{
  "n_layer": 16,
  "d_model": 256,
  "n_head": 2,
  "n_kv_head": 2,
  "head_dim": 128,
  "d_mlp": 1024,
  "vocab_size": 1525,
  "activation": "squared_relu",
  "norm": "layernorm",
  "norm_place": "pre",
  "norm_eps": 1e-05,
  "positions": "learned",
  "qk_norm": true,
  "attn_scale": 0.0884,
  "bias": "all",
  "tie_embeddings": true,
  "parallel_block": false,
  "init": "normal",
  "init_std_qkv": 0.022,
  "init_std_o": 0.00389,
  "init_std_up": 0.022,
  "init_std_down": 0.00389,
  "optimizer": "adamw",
  "lr": 0.00211,
  "beta1": 0.9,
  "beta2": 0.99,
  "weight_decay": 0.09,
  "lr_head": 0.0111,
  "grad_clip": 1.0,
  "warmup_steps": 236,
  "schedule": "wsd",
  "decay_fraction": 0.645,
  "decay_shape": "pow",
  "final_lr_fraction": 0.0,
  "batch_tokens": 65536,
  "seq_len": 256,
  "doc_mask": true,
  "z_loss": 0.0001,
  "train_tokens": 622100000,
  "steps": 9493,
  "dataset": "wikipedia_en"
}
Each number is 128 + 24 x the weight over its row's rms, rounded and kept within 0 to 255. Layers, rows and columns count from 0. Numbers have three digits each. The size before them is the row's rms in percent of the matrix's.

# layer 8 MLP up, 1024x256, rms 0.12, rows 649-748, columns 64-127
103:119127093097117136167142105146122125133132119095150120116100178112097139153166104151176125126119127122138091113175142081138120125153110135111125116168161139129148113135172091092134119121152102
099:087144132171111120123129157120112144127137109110098123120107098127119135192124110123153115109065126117162114126096142102156165115106131196162187133126124128104149118147116156126132116160147121
103:055085111157104138091133091153106157089179129123162128094103176126134127150142087114120116136129096144121140184156127109130141091120136139109162118200153115130119140087157113146111111115097128
099:131128155174163167129117172142091101113158142136093107106122103101121121154143136097106138134132150112131140130102073144143135141163125156150138102112145082126128161110120123123115112133129158
109:138140108140114135129144127128101089137117118057101126111109140124143130136137137085129099131119169109155117101114143106153118138141078147156170129114109142095118134128141140087144167148146142
108:137137131088114140132136127108097144144104141141106141150119140113125114111120139102093105120084115121170140096086129138148124113095137150181170108131113120130188107114186148088136127091137111
107:141102163113100149159131143128137098138117176141181112131133147135116149132085133085156144083124097095120134137146185097186095122167115136132120092124092107099120118128134104117113142103117099
099:139108149150128124164144121137103094139132078148109148162131120098136134139115130146157088089119115146158084118115124122109122145140107129141127163096161160109164106122151135107157128153164072
097:128135122161165133150120111137144159121124164170181138137128127136116112122137126119153160126140116115160140176127135093142159160099141127119124144100143108126164136103124149130118149135129142
119:141121110134107153151131132169088146108105109158129108132154103158177107163164115157114139102129120149105110123144127105149158098174105170154170153162127139115135088144123133104146130100132161
108:127098132136186149138132075133131131108177155122133137110137179127133135116148085116123165119117170148131123098101150150107120122165103136169147173155091115120138127115123144146147184110107143
103:077143132130164159149106143143145156141118118151140143102134146118164170120113124104100115100110100128164139118104173155136124072123127142124143137172111105066103132119128146103154111131087130
107:107121098078126125136089131149136158119121121100147091123124127101078139150164104135119138082154125125140130109155151128129106117141121127125149152124103096163160152169128105110162139095124084
099:112096152157147142110090081128127161119161130169136104135108137126163118148156134156132088136132126145148143125105110137115145104134136131148129162113087118116121126121152135127191169093128095
098:125122147163130146145089149159123120077154105117171119090142139112088136122143100118152113117100081125127117115151148148198146098119184136144143104170108110117170119145124103146121125082100121
108:120143142180122110150144123158104119125098109134098124113133126149167146155112141149125114124117132153128087146112125087155154124104163126132117175157121117129116107101155099052134140131115108
088:106145117157169170137142067112125098115155121144113095121103157056132117121095150147127105101112131151163181137136126086174139132182104154164144114163102141121068123146150137134120178111133112
094:122118094144138124102135119108153109131143127145133131120145135114131111146121098110142087099136147130143128132095136147104128153106096124147125170146130090152117150098142119174144146101125180
101:147105099086113174119122063135149109123105112163116125132126144123162098121118114146101158117123165103117186105082107117140132124081106117105181160121143162109129140138150113143183152079126091
111:107141103125147127107101075148117132107147148141137123107097153133131101132108134106139134125143134113115118136123139135131151121132143135173135173092122114085146135137151112173147124109148077
092:145101149099112144131122089148089137128129135140149145131108120120133107133128130086118113130090101119153157119141131114166154100105099135145127130160131132133124104130156135132155191136116173
116:144098091082146149123091068151143158154097131184127144133096138105092174131109130149082116121143114092162089110121154097140132152117110131139132135115125095145150133129147081142159144112103142
094:168123123176126128109124093159116149118127123116162088138110156135162170157182144073105143104106103149117128122154130111148122132101079110116122105154142129089139111114136124155126142116093107
099:101129116125106148094165133123135135100111144129181118155137144155139103133111116149117096133120097125132105138121131146143138133131111116160100135140125101092176110105145145096134132119116090
105:131126159093126138144162084156112133186123133184077131138148134141160126193118181091101141072105106150132115121113144103133116092098118106131176146123114167143135158113151121145131130125129164
091:140122129118106179102088157189114109161141118119138101104087122103128098161126144106137109121139142103168116149117096139156135117140107145141151116095175109139148148155139070102102104159177106
100:110149137118140129135146116116123136101116117156142162138126116115136125121092128134096161069105122109128093094088143155153093122078134139158161128115124127128117170133153103110166152127063109
111:087088093113140156111140149154091170121129120095120138148138143133094151144121123147183119135100111109154151141118137118107144105151126161142141132103122129110120142093117149106092131127091083
105:097118148136143133162148106112113134135126128109184102097088099102157123129152105125154130122107101123129133158096136137098185137122105173115135146171095162160140124157137104150142127125134133
107:131112146095146116132176107116143124077112142110125087130155114101145156119089138155121149160124133120142121114107116114136136152131131134157165117132143135144151193158134121140174108103161138
095:151120142105137188135167130131128122145094129148164112154120135123122113147148105109114144119157131104111134088134118096137154111119097132131112117153141156113110127163144125127152153101117115
104:124136121137107124128160126155145130133126116135112070138125145127154164102105122089131141112132131125188120109120154116158138091084139148122124151104108109132109132134085132145111135102106115
106:127110165160149124144129175130128157101156114087153098094134158108112102143123089119121104130143144155127157141091135111160091129198122162109166162166115120123146122097133097127093106112145142
102:116157129110128136141145120165135168106121075085106096181117140094140123110116146157134148105129106095155087144113162141121125141120180125123168157118103137108156133106136143114170147138140135
112:108084154157138139131153117117109131117124162109138143135128165122114118107176099110088170127122125105182136108128103114135098121136137158137129115126070162100110133089142080135151145142146128
103:109100135099147132132130113139114132138143140103167105154106133146113168107162137075124176118112102115137097112141164075148096115130085140163106083107143141130144170147120108147144140123103115
090:104151165138120166126144085133130110151171146122112089106107160135096133162090094152132129112115143107163151155136127106144149114124144134155123126121117153115130108151196148140122174109121109
022:113106147116130156139153113151106144130107127126145061123137207119109105141118108118126129085134112080165128118135130115126137078143126177132150131122132129118120160088173121127152159130120128
097:102099128123138143176146102113139131138128126137147077093148139109131179128106096139114156117154130093135157088121118103170145133129090144138123111124133101081121118138143124149173137129107135
103:115117187090152138132133118155111093134099133087105070145134132120173152124129115154145154094122122180202178123162107095133139147130145147138146166174120122149136125116121175089127137108107106
090:106114150103129180075124061136124169133148117124145134118086176111122118161125141139116167128109153136144121141155169099124154132100076140140133101139132089128133134097146160134115161102093140
103:135124124064160155134152133168110157121109136151073127149120109116134115147144101129085127155147131130137101100143099134139125113106089167114140104121128159160102113104137139145116144113096134
100:087087126183130159188087110121115149169094139132120121146116143109158129135148078128118111126123123130149074131078130127111148126145119185120181111141115140123099181137117104115179116124120138
098:132105136126125168113139114121117095146140156112133131120139142118126107164119079095157148059099122107119105147114138141128162127129156118145138108153073160127124146109145133138178126113099149
105:087107130156158138122098164151121127113144087125090129150139139133085117113145132118144087137143160136152144136095123139137161090115138141096131110159140126124154114149142099156125168108129113
100:113137139101124145167116140123144125157126099153155130127118136134113169119149118136090156106088164093151102108169159142124128128160163137137133126151095090134149184140139061109117177104097125
110:075123108122139144152101103134120098181139125120137143139144143129121123151133136117095127153118149094132138106099090106128156153119143192150179119090116138139105133121128156144158133117100107
106:110147141165121114094185108190116166136127112109123129132069124122110097135149068132133123105130108142125078134134122131183115126096110139130105174160088102147148141123140106112164153115126130
095:097100159116115141110165129113090082162105108108156140146085178088121122158136133133115156113131145097144107115127166103161123088151115144137120153131164165133122140112140130104126126144108099
095:058132116109152123114119112135089134099104116173112133131127124135170119142104146111126145134107163126140136108090110128122160165106113122141113136083111147101137160163142132146127137108076178
095:090104090102113144113153132184088166120159081135133118171101184108141150161151089130102160135128151087126102128153151105140092125171163152202147100105082113135129150142115140123128177138142145
101:095146095117129145151142069116132172114130137117126107145152167094123178101093119135123151110130131097134120110134119084113116093122098132132150129104103137133121123089153094140206141147129081
101:099164170155095133143107120171101105116129152150178109117127098118145133174142114128121097144084172135169163098092138130145144124078113152125135138164132132098145131115144089123118130112145123
105:125155128118153139134147104127145153114138054152099116130124151097111129121137130125127133150109124102141137096112146088146136086127133181142130111169162094116154105106107102114112170147124116
087:147128137142118136172126126161071151124130156126124076174128140136097145130151142164091181105129111148110090135123148120157121078104171116152127147154104174100110150128176162097173174072091129
095:070069137082127148127174137121137159157114120165166133150108153124130147117124130152158114121147095120123122117146173122124083154121132201151165137130173127087112120081141111122124142109100125
108:162134102136173120131114096160104127155148129122134093165153179137119182160154111116089154121128133152141094136117141147110154126150082153139126168114137171136107119109182166118132125118107108
113:104091107140169133107147080141088129121161116113134093135109136138155127166178134172139121106109099128137145143113103109090119103185092136156133119128083161132126130098144138158106149127094110
027:110131107124151159110115118151083153118152145123155096116100146109182143155144114116107149069126123099135113122103132131150168124163141164146138120140123104109149143138152163113123143085151084
095:103103160123122163164181095085131114121122135136131101080101113132124149120103145106113119151089146090129173150147169120134115112129131150112137141138106163092133117123130159126148113106112123
103:137126066127156128105086131137118120131155096162133105137187120079143113149114113118117127100144125111121142121140154131145127106126152133162162143120133136137157173169149129111180150120119086
098:111085064114152149164152141149128146108128109088183087106120183136158139137096113094113157133071126134133160097141105110137119112101104120126116108167119085170136154140121135141153135087106075
087:119068090147142154126161142140120168111132095086175130113141153124129153158111161141089132126108095125154127135137116111123135117126131120117117149158136113121125162136139090108171107119117116
102:136100096133119132131138125111131162165149135114099087145092117166109156115141125135117136105080118157118090167131138132147130136092121122154117139183146132106126142138128105059123141127133084
094:109147129123168170086142172159055113132126118138146134145148168131101121132131127113151124129107136118134091128154091113131163098143152154155139097143150144109149122152127132092149187145135120
106:140133134151120148104137104148153120148150166125148005076154142155105133138164104102155132106149145101141132120123154146134122119148154133141120119099127125116139100113122151099108110115080091
117:093094114132114136172122099124117145141133100150133140108122098113116148136109155131094128100089131133125132124131102115129132080107091150159116127137099113144139134110121123136166146131107121
100:151117182089116132178186112139118133144142135138123097136142153124142143133104115144118129162131118083164121138144106139157115091119097124105132128149140148114139117137135144136177107099151152
110:114109113133153137104147117134061138140131087168094115160103114143169141111124104088106107079133132119138108151063130117134185104081125127184160195144138131098163088106168101160143138111164090
084:108140144132137132130166091142110120132156096143112109102140158144117128114117140114135099136107154117121155122182095108137171109164103109138078123119092129152137134127111153099105160077084137
091:111145134110118187141110152123110111160126150146125120127168130118063098139115148082116140107127126115111142157162089068132138125141154149142129104147150148126092089137158105109124103138149151
097:104118153099151134111150111181068158110138130175104107126149171151149151126100111103119126123128129136138139153094134130084117119107145133097148130119102139094124122114134131131135174138129123
050:129122134124098146155152124149131153156105156125151098115106129140123152128160159130132113105125116112185103148099115167127101083152126149132118152157078101149154118109131147059131125133131094
108:092173123165129133157123158136074123109095158161148121130176154173166148102146148127129121135135119132154125158120140101123124123136152134187130102131115127134130119115130153075116134113117130
109:125124141095128127156124086120132142136141142153081135157149157105185118116074171090114087143075080134126145152132146127135107124118172124131136106114113116119110107113179153126153161102171149
090:098128129123128130184158141139096088096172151107123131167120114073129142111072127178126173100095134148126127142137102113163167126153128132148149150141138093151119118106174149105148186095107112
106:115115157159102134174129128150103144138132155092155098108124134115108152133152052086142168142145104142113155141102108075190123096120090144152153116120140121117109137143141110099139179097100109
093:097105129126124150148142095105102103106164104114128135100111153140124149145123101085140129100133174156120127099160186091153116115127132129144122119163097106119144112130156128123129110088104089
092:119125159128142147188140083121094132110134138162135091118174124129128137143106150139104123116146137149132138150133132095128125125153112120120118115128142135138154132134176124113182101122132106
106:115136125141162146134115148112144161127113107120126104141158115113159143114125111119158105069083155128105148145152087130130175176128157163098143124123133133163134132129120102116140136127149152
095:068137141105147122147127116125116136136137102149113081174154178126144095155114107120115128129102138106120109115114123135155105091176097175144109111134160184131138149112151165176115132122123157
045:121115113126115163145140111157089139112118142132123096096169178127114098147118137130135127050108129107161134125090127124159131119156140167146159136132100115097113151120184112122145186098103111
106:114151163160153136167138101129135155147149123126096114090139142130140172108121121099105121122133134099160140133084121088141113086137100136111134101141115136115102174098160100138131119089162107
104:099128163136154125117158151164118102108103103152140139133122151114131118116158116087123113130153112123127171151132137131140098113136165144102115138114142142118137090150130110079145193110112125
101:102127117136123158159154130172121168152132100118113105078107152140136152101116138135105112106136119158130119137133123142167109134135133135139120126127112173096122126130165123090135141140159091
090:125130152177121196124119083133155150152105157137131097116155127122101122122099122106104106110088125086146146108123166106153142128170130121117123109095123125097135159159125168146148130046090121
107:051107097154151136105112143131129123124159130132151108137130095158102137178106110117127158127125134125119116137139169131098164121152128154156153148113121095167088153098150077139130126124091141
098:109136142123118130126107137131127144089114149160154095118130150125180087128121122098133142074131126138120142155153096095110113138119116116149162136138100123126161156123145143057136185103145147
108:117083151126156137116139123137139149129124105146152129096106138116105106162161089132133113108162177128112129143077112102141148066135153124126144116180137146125173128133139097118095149089126142
034:112099105168173162113136128154097135109158150105133075080140138111154121163119078131167137116100137129169086119098118115125152124180146179132141111129104142135098168088169137100138152122120116
107:124135156132146117096141079113137091145139143193103068141122119129171126132138101113166129103143131117171120149122125141137146111142131121131111153126102140064126151090128133164127130100149112
104:123116154160120132125155112122110097142130118158180114148162092147123131137121144158131089087154137115112161137116174101180171129123148132172114169102139105099124117068130129096127177083159106
097:122142182102164134120167130108129150113137143135091110139114174156136150125140126160089112108116154172128130164115138109129105140172162129107155161131146126124114110071138146097142152123100155
110:119101092153119128158151149150123132113159134152139122172140167097161097139115123145120105137086123147123162145106097107123131099159151158113107146124094119133153175127122153166137117130095103
108:122142159177101129150131113170116159113100101116164134131153128155089106167111118134122139088134157131132150168096153153116186120087160126120123086183119138149130100140128099090172153122086128
103:128135126112123136146101078108123131157179147141110046149120147125151127134102133099095133126122135117160078148119127118153089133099122126175151154123148147106123158107141188140132117111090120
069:127115104168135091146124097108146111090128124110176114136150129144147174161102031145117167161080141172162091113135161113139130136116127145124112121155127115157171134103146117134162111133095112
103:161122154161131139144104141158111141095147070108132114092106158131125105105130126114114127146140085134134122164137188113124166121144154135102161149133121122089145146136147104132154145118141097
088:141123101121100164125103129140098121156125112157122110127147178115162138160145129137130078117104166133153088151076140124125122127124151154158115127136134116149133147098118139154155135116103094
030:095115142157159194161128093163131137124127132140147092158098177111117124130120117106138148081079159144189113131134165120137147123157138172128155109147109155122141133136167125117140142116144103